Weights of a small GPT-style language model, trained from scratch on English Wikipedia: no biases in attention or MLP.
Each number is 128 + 24 x the weight over its row's rms, rounded and kept within 0 to 255. Layers, rows and columns count from 0. Numbers have three digits each. The size before them is the row's rms in percent of the matrix's.

# layer 9 MLP down (transposed), 704x256, rms 0.0625, rows 518-551, columns 192-255
104:148153131129097141123123118097093128069103095166095099115160137148113133138145147101161115134161129125106149141099130135131137133120144089139120082124166140155128120121148169116126105135152114
101:143141131124117138116133110130164112155085152121133122123149127165108083120130133091115148063078161141100137151147154121173132126112165132186104158125140129124155124109097096139113111160130091
098:135199090114083099147143122089098149073140123084119142120137160137103141125129079151179170123119192099127104117125144175134124138134166121141105088106126126142130109132158132174105158145123112
101:151115119166111100123126103127128131138087129124142090144125102133170114098158105154115138061154116088144128104126115133099120108136106147115132128116124156114112132112136149093137151163123145
095:134108116109150093143125132073139151172147114105060098116117156133113112129126098125116145128133120131100127120131146114104193114154167145138136150146105085112141137131162113117122074100151134
101:132127140127116114169158112140157122150078104108170104122123144149145140131143108124146116128112057142137145130105099109135151123166134111118113123134135118119141148149117149138128142111101129
099:146138121099152103088110154140103079119130177117140121143170115116156120127134144120097140087108083079127121128136134105137183150110130133117108165109156098156150155162116131124101143144121126
097:091134127101131124159106110137123136125150131126141103101102100150112106157150129115123117120104126131140184130100150088126172153118121073134158074101092135147142045171178135118144140120106158
097:109086125128124136157123124139089149128114140125163133126151125130155112153184141153074144145144199132117128141122089182129116123124163122124132089142136121109137165130149123122102167129076093
103:097127161151164109102153144123100106120127134132175142134131147092131138168126145137135140094110117155133116140143145166170078117123144142132184151110141109110119115081097115102118134098139151
104:172175086126088106106121135112136155131097116117141124122120081138094142138170089141134153111089117150198159150105131186159118105141110127111131174099117135132128154111116133121098137152148151
104:147120177144173148117087135139092132143067139127127177136145142151121138120130094118100172135114137164131145069142094136149059150132134122136135127166115096120144112109137145113161131141106153
101:106119131141103125136121145130109132120145131091104156167140126166158126106170118098131160159109131107137136155120162117135171114111091116155097144181176123142104108152157143153140153111082112
100:117160138119136154092136141138137123120125107110106122143159106163181170087091152135103136121107149167144109147143142143123149115127076114146099126154080072176185162091165149092086135108105111
096:179129094094126085134137125136152148145138119147156113094121139108127114138090115163104131083127123109114089142128146105134124142099128163130113146164121158109138184114174136136123130108157100
104:103144125169108124138086115153168110075168130111172129124117120132157133134114157125132112120170166113097116106083139109088143122095136135167134112112143115152173136158143127095162087168129116
097:125095090113101141126129138131122106109151092133115102122155112146171133131137096122130136118142125124119147109114105121138123167105124113115131169133089105093162092123149171124165127150139099
095:102080103152133137132106170132094119148089139112146159090166143085152171092114087119107138139133154102126134170100156118154127146139100170128139159162119133175146127137148107114172082099140094
100:108099178155104132148159120117096087072131127099107137106095135157152141084098125133116150124118110095111117146144122107186114086131155161085120114099105122115127112132128137072154127160105139
101:107160140137150123073136131073112172106123097130089157139108160080134137107126098140124116147092105094102078134125143172142105123150104138141133114129119150149108127159140129156121137115116131
102:134130136120131124156177105124120133116137150130093106130105146104093108147117112122180170145118126112123129160094162146138123171182102117141144083154122139125133125137060128090122127083128129
102:105115129156146129181102138156124114157118133152137142140101176132126120137115109144111054108154153111117173084084126145092122098120131153097132139169096105115157108106150095115102113127110149
098:127129155171135144160107135122119127104125092173111137143147112108125166160134138117109155085106147114113099094111130099064119105130131079110131134151140113122105129161076117135162089177122143
098:110111172166105127190116098178148126129113122155139122125131117141135130162150105159084114141163136127160145121110132148191159105120130136164098131097126139135116119140109127120197100114116155
102:137132084137143148160110159135115123144099124154145101123117151124125085117146128109164109158152158100165172118124107167124141108111129131155128141117140130111110101144129126088116176159145145
105:094108158133105092096133141148157136171139128176124169116116082149108116137130133139167118129129120143148170139141098160074114150118140146120112132121085133179129178102096135152095096141094085
098:138141122150085137114096171145141154120091153112138129153123083108154085110106138109142139150163131130152133197135122196129147113097104114117118126115098125126149118099142109128156107125162109
103:133119123111147093109139090136165098110121114119113119140142105108057120082110114126139121108081122169127111187140145164069101143106122127157161144151124154108106197146134114153188138123097169
097:144121129136142085153168100139129082170163099123110135085089118120136146147165171117127111106140163115113102115113166140140127134099091155126178140135132146102142137140141115122091112184117150
100:100094077101136130169101114110120094119128133153096082137140121123103185087117132142143145115158130085108136108121147159138106132179136143118147117057085148155113107132133117136130132090107166
099:102107129139133158174120124094143123108140094210117138136120153145132118172097147153127124094114114125118149116115137170129099101163179100101115135090158112102123153106126089107122140118123116
104:057119109090130145088111139102159099153138173127153144114138132109138136142172058155110155092156136165128141123132117173206120119125152143115103159170142135152129150117132139135134115129138163
101:070140107111104110120116118124162139115164135128104120151128174112144142120137134097145144150119134144140127132104104107152133136112155146103136155156157120147114139109168116087144121123096117
095:105138131144162075126134134106111135132171131160132105122140146143144144130129128115139086095137113109114167093110135107132113122133129097137163137155084140077138115148139126108137106156139153
# layer 9 MLP gate, 704x256, rms 0.0675, rows 519-551, columns 192-255
101:126099121109097129094082157151126125116123103130130136162084100118127142140183084118138134156128140125116124128095121091145115145156124132098183105120132117130124153105150130083185172205137111
096:104112168116137129165115104078137132116139115140150108144165108133127136105156107099107112161088150114097138139178145121129169102135124122089103094124122059152137111111134114110156126159137120
098:092124122139193107121109146179083085146084140124127117138045131129122123097112111166131126128125113115152086079081143136120125135146145157123161127145141110132079132151132094105170123161128141
094:124127139146087097117129128136115094164129156135168116148131127124113120125138154158140105108113148135137129103111127143124125116132128124172158130116149111150134139118155159099115099110134131
100:141092112103125083151158116146126093140157113103173158164141140131124114129107110100116148126117125121128128107168126142102141114121085149138110110128131116117110157097128145156092167135090163
102:120126144120118093124111143145178124088191109169139138137071144123163124155120121140148122156118115141117119153114151135131104148130157174143162119139106126110121099116111137111138173190153117
097:139160062130142138116102127117136119098117136142155151137136128144144126121120129141116112140192103167104115142179086108107131095135136123120139164093149122118143130136095089111110112089099112
096:127150118114135129088166122142124069104122120106122125164110169098134096108159094125093177127140128154142151144138075183143116099103116105107109126117106091104138092106123194128132102146165120
103:135089161125135145159112111118129159110138148149066128134151125129171116127124121130119121112102136109177147112108103126115118123135147145126128133101106110139163136089133134141112144100132163
100:127110127140149125151116125133110103129117164086131148107139111116163138058098170119120110092148188104136089116119148093100134163129139083166111110133105086149193084103119110121155136160104084
100:112120109099148107148156114132142100129149115081139109127135110157141097131111134132119085119159126130141167131143113114105087105204106118121125146119181138116160084126078102118132185133129132
102:137102142096133138170134116097111191114076117103145070128147132114115180126161121109128150143178142147161127149145111103146137107142125110126157148112128123133091118175122129108124104142109121
101:136096139106154108162145156168156110120162116163139102137093144137146136101108108085117137182114161107146133126090095166136090121149143207132109155154122081132115118116125113072147100158100158
097:121117112174150092142126124119089095103127141145136115128135112099168123141124152090141143139134140134123143130118145118117108067104153107062085087105131160113084113111113106127084104151123174
105:122139157141150122114102121145104117106137130116139130122095126113138137126108123141105116150078136133105112097152110149122147142129074138119141118116166107136158143117123115093123145156098142
098:086149098162141112134134139135115132118108140152118121135107124122109158140107117121147131131114104142161157126085125149130123124095159090127162087116148114148112152143167112129139150144138144
098:152095125157156119109086109140120109120111132138144144144176134164112119140152134147143158098117126112181096132154129149133115118114107119159156100133105125126072144104109142160174097104119141
097:151118146170143148121113144126101111162151119153187110113078143142135139122151164144126113114141102136182117155149119104132126136144163148115147091134147104146137136129133113174152149138170141
101:140162078137067134118126140104135174141111163083107122101129149149161117141177138135152145152119171136101136080134118106135192162119123103105112145179078108131123108082100100126158160136183147
102:137115121128120152108150150128129133133137137134116119137101097093168147143158135109130139093138123134100132078104111125076120108126187093084178128151133122122148114157078136137098143122141165
104:122131115126092178090111046119111120177162120132114124160072116164161139094141123110091160086138107135130124126080124150108122111107170110117141144120122124124125090099127095129146125122124121
094:127126145104139074138107143145145116177144165079143097159124177182132119116082114156162134134133115134146107159162109131110119191135119137136130145140114153142089130117137126140122103147113120
099:138130139147171104114128084136167127114171133144168120154115125134169129107140106123160106159108143124082136100093189100092122189115087105083144106113154108103134175087133116103145126189152117
102:122142142107142125110141090132104143097150137123124153137130095131123126128142164127147159120124135121132060132126145110156151140128168147147151127086112135164143138121133101146103142165108092
106:117128158098115172132108102130144164071117158145127140114124136109119086088138172124063130087140136116140140156088126132067114145154111154078137109113148064135123120090119103151146118178144132
096:155130130127094126158152116128106085106099132152120117146089110146159090099113106098101145097120129138132136146175084121129088107124111114090153129126092127106089134136119076111142113170137143
102:104126105117138147133116071111101126117138077094125117116142151145166139157129132097141145042159138127137107168141135105116082095155126161136155147120096116121147100115131172095124099164158113
099:148081127114098149133157110143165113147140138109124148128122145136133123079128122137124135153131179133140115146154145112101119099146151139114104102165116092150144103066082137134125192130097142
098:151136105112142097111105126122128135129209154136094148182110076142160109111097090128139125161121138137167121152159128091111115125110136122153109120155141098126158130113131144179123116144105123
098:118140124140108124143113084104160123165133143134125094121133175133164176135137129140132114119094153174118145151189122110074112151123091140110108105136109131145110141093132145074140123153109149
102:113114129131123122112116144117124133126153143124118111135135152122125129086127141102115106108135134129173072165127085112128087165138107161129107150173101107155141120119088127083117156128146155
102:159149140137128134124094132104138168087099148160086152116127121147159154122112148152137056165109124107126103129089117121124132116115126112160155114120146126159117140122126144161080128129130144
101:171130106156112125121119133143151136118139125121128100088091123148109136137151155164132103127147145163120138116111133091114134165148145154112151108110160164098098141090163143123121128117128098
# layer 9 MLP up, 704x256, rms 0.0657, rows 519-551, columns 192-255
103:093104149132156061139121118106130124153121121111144102110137110090137115137144144100098172111073133146127120140134126184128122108155156142150129091113162153122147075144107134138157098129152165
098:145157093145117102127152117156138113126112111131126130122118111126134098131128119092130084126127111152140125132135124123158129175099140090150134116172171129132169151133121139118148155100115123
098:144112158134143125158162156169153149119089118153157102178122104137145156105070103069104150099132137147095131148144196097140110164132128151146108131140166109107125138133081146171119130115099103
094:095196116112145156095129088166142123161107127090169112140121109070151113129124137121112122141101091138110136136150126109143145120140136107139168115149111124154133141131149148138160111122092063
100:147140120131127098104104177119110109150152115099168085090122110118176140138125122146123149085151132192127142135094118111144120146160138154148146108170092127121097111120100134117076122125152118
100:097151129130127126136176074197110126158114099151121123178128159158111113150125123138173088126142170132126143097135126134132158112117169161112102137078096096136123094105127154141116137113104110
098:095077156137132136088143110146104138127125151140089127129134114104110145146113120137145112137127120109117133124127168140136132132117120166144104149121118147117087123131111135174122116169187184
096:130133089119174111104154103162121145134065134135144125127131093165113084136146130147133155138115107105134107144141096113120132142104136149142134115131114129093159098114117129128123120083090173
103:116147125134122109119109138142072104132153144126155129125156138160140129139167067101137127138125124172157153133093126153152107153159163134103153144160095148138073147094122101087115089121134091
103:106103108144097191096164125149096106176096091132155128154162145128124099141138115155126110152146155181130092117101126116155117143148135152151104123126135163139129093148101103127119148126103134
103:128154130118095184110126160123183126123155125150173094116131115120129146125169078160100082148135166131154060129106114111148115145112092140167121121087080128097141113150152126093090133146092102
103:126125095176122128146130141136079093165145144089122130118162158091117128095149120095127138153121143129161138117096149094124136116121099136107118131105127127163125128116167155101095110126164115
100:109111108077119077148110116123160168095123150140166130109128134142127121119086140087182139181080139127138142113123120156141165159136150137123118122096137136163116120154121141116130090126112134
095:116117148081178094165157156161129091140127174153127131126125114130154139092152134150109126152093142090159163204110171138135119144137132141162117143136114138128134126094161148151129117159125107
102:121156155155116152147116100084129082118156089152129105093092143129181130132110138129121116135129097129165179099092137128131133092156156140137168123123098140129077110149124144145164067131143143
097:128120105108142124053138129114113151140153060127126154135154116143127136145206127162182106115130095171169152146123104123106099140116111119096130127146116104127140073103127110122111130101118132
092:124193135085116162166174129119136117126139138112159152170133111127133123140119092094087140144160114182145135139159101117141174090097148113153117121180160115178143104136103090152133119163140138
100:126125131124127146119112139136150123119106159091116119131106138112159086129104151140101125160175120117102150114156084162120126160138172141099124131096143140136127150138144115156147112055132097
101:139132135130143150130187091089083140149118117120149135148115109108135110122146104128093102126142152139123116116131162108130079128101108101169114147183118113122125141103115166107162141105164126
103:103103203109165147124131064113134102128105146098125186162140134157138122128147125125113145167084121127160160135153114148120132103132144107114137116126125086136086130110136109142112136134087146
102:146133149127147107113128140109125107153101159151097132138128108116143079099122116104116108136065160159151121120206118127151197131120131143119144096139148160111119141166086130111142174107138152
096:152155137132150149168126094083136146181130161140165116094157107109173153127165123131111131129097107142149135116097103096130114104129112140123154102119142158135105143114122123116137166109099113
099:076156130106139124113143140169167153119125123104135155102106134114129068115139156135098134168127147146139124130152087110096126088165071091119132115195147160115142119103147105116148144142075150
103:087157113130146122106134120153109106152129175134098148096153122121143140158130122158141130090144109134120131125111137119115137128116134094121143141166115142154156177127108138131154156138155137
105:134116166107137108167130101150115146139086143113112137107086136142073136094142123120091117123117140066150154159118086136149117120126150163108119112133125167098149138110133145135113132093102144
098:148143138111112135137137065165128128133130123104134106115082143124147128171106135111138153169144114100145095123095095124138122149103117140161146156128132158127145074125170131113140163176167161
102:109113139196150106090170094155119094132110135165140134145116151158092130130133155146091103145121136137134140112163101106140144102110078117111161116118139185095132089110151159118130148146115125
100:105167157112157105167104098138154113091151177139149107092093137128103138128156138112084116083110100136141094143110119151125131123118138087146149140095148130115120125104141149116127107148142141
098:122075128107108130125121117142102170117136131143112090141125091122063102137154160108108144144092130094112123140114104140143104116160150157148115148119151160139117146137102070143126118132102138
098:173074167150126127128152124136156163083121071106161199088104143150173126083176161156126109074137139172113083106122116076095148099150128126126108133104134101110154114119151124140168127078108139
105:124155120160119149123124126120149109100115139164092111121131117098144118136111144158134128116118135098125129126127107118127115157128155156162118176147127159141159125133162119132117134153139157
101:113175157115134163132104134087124142103131125165143140155146133115138132120154144140125096093130119173167133124079115151123104113112137091144157155147099117094103154161137145148106119177127106
097:186155133093159117160123120110134125132093135108114117126121135179131065142092118121110186155145138142142151078161107137107162112115118117121078124124190123133146167138114145113114123090117077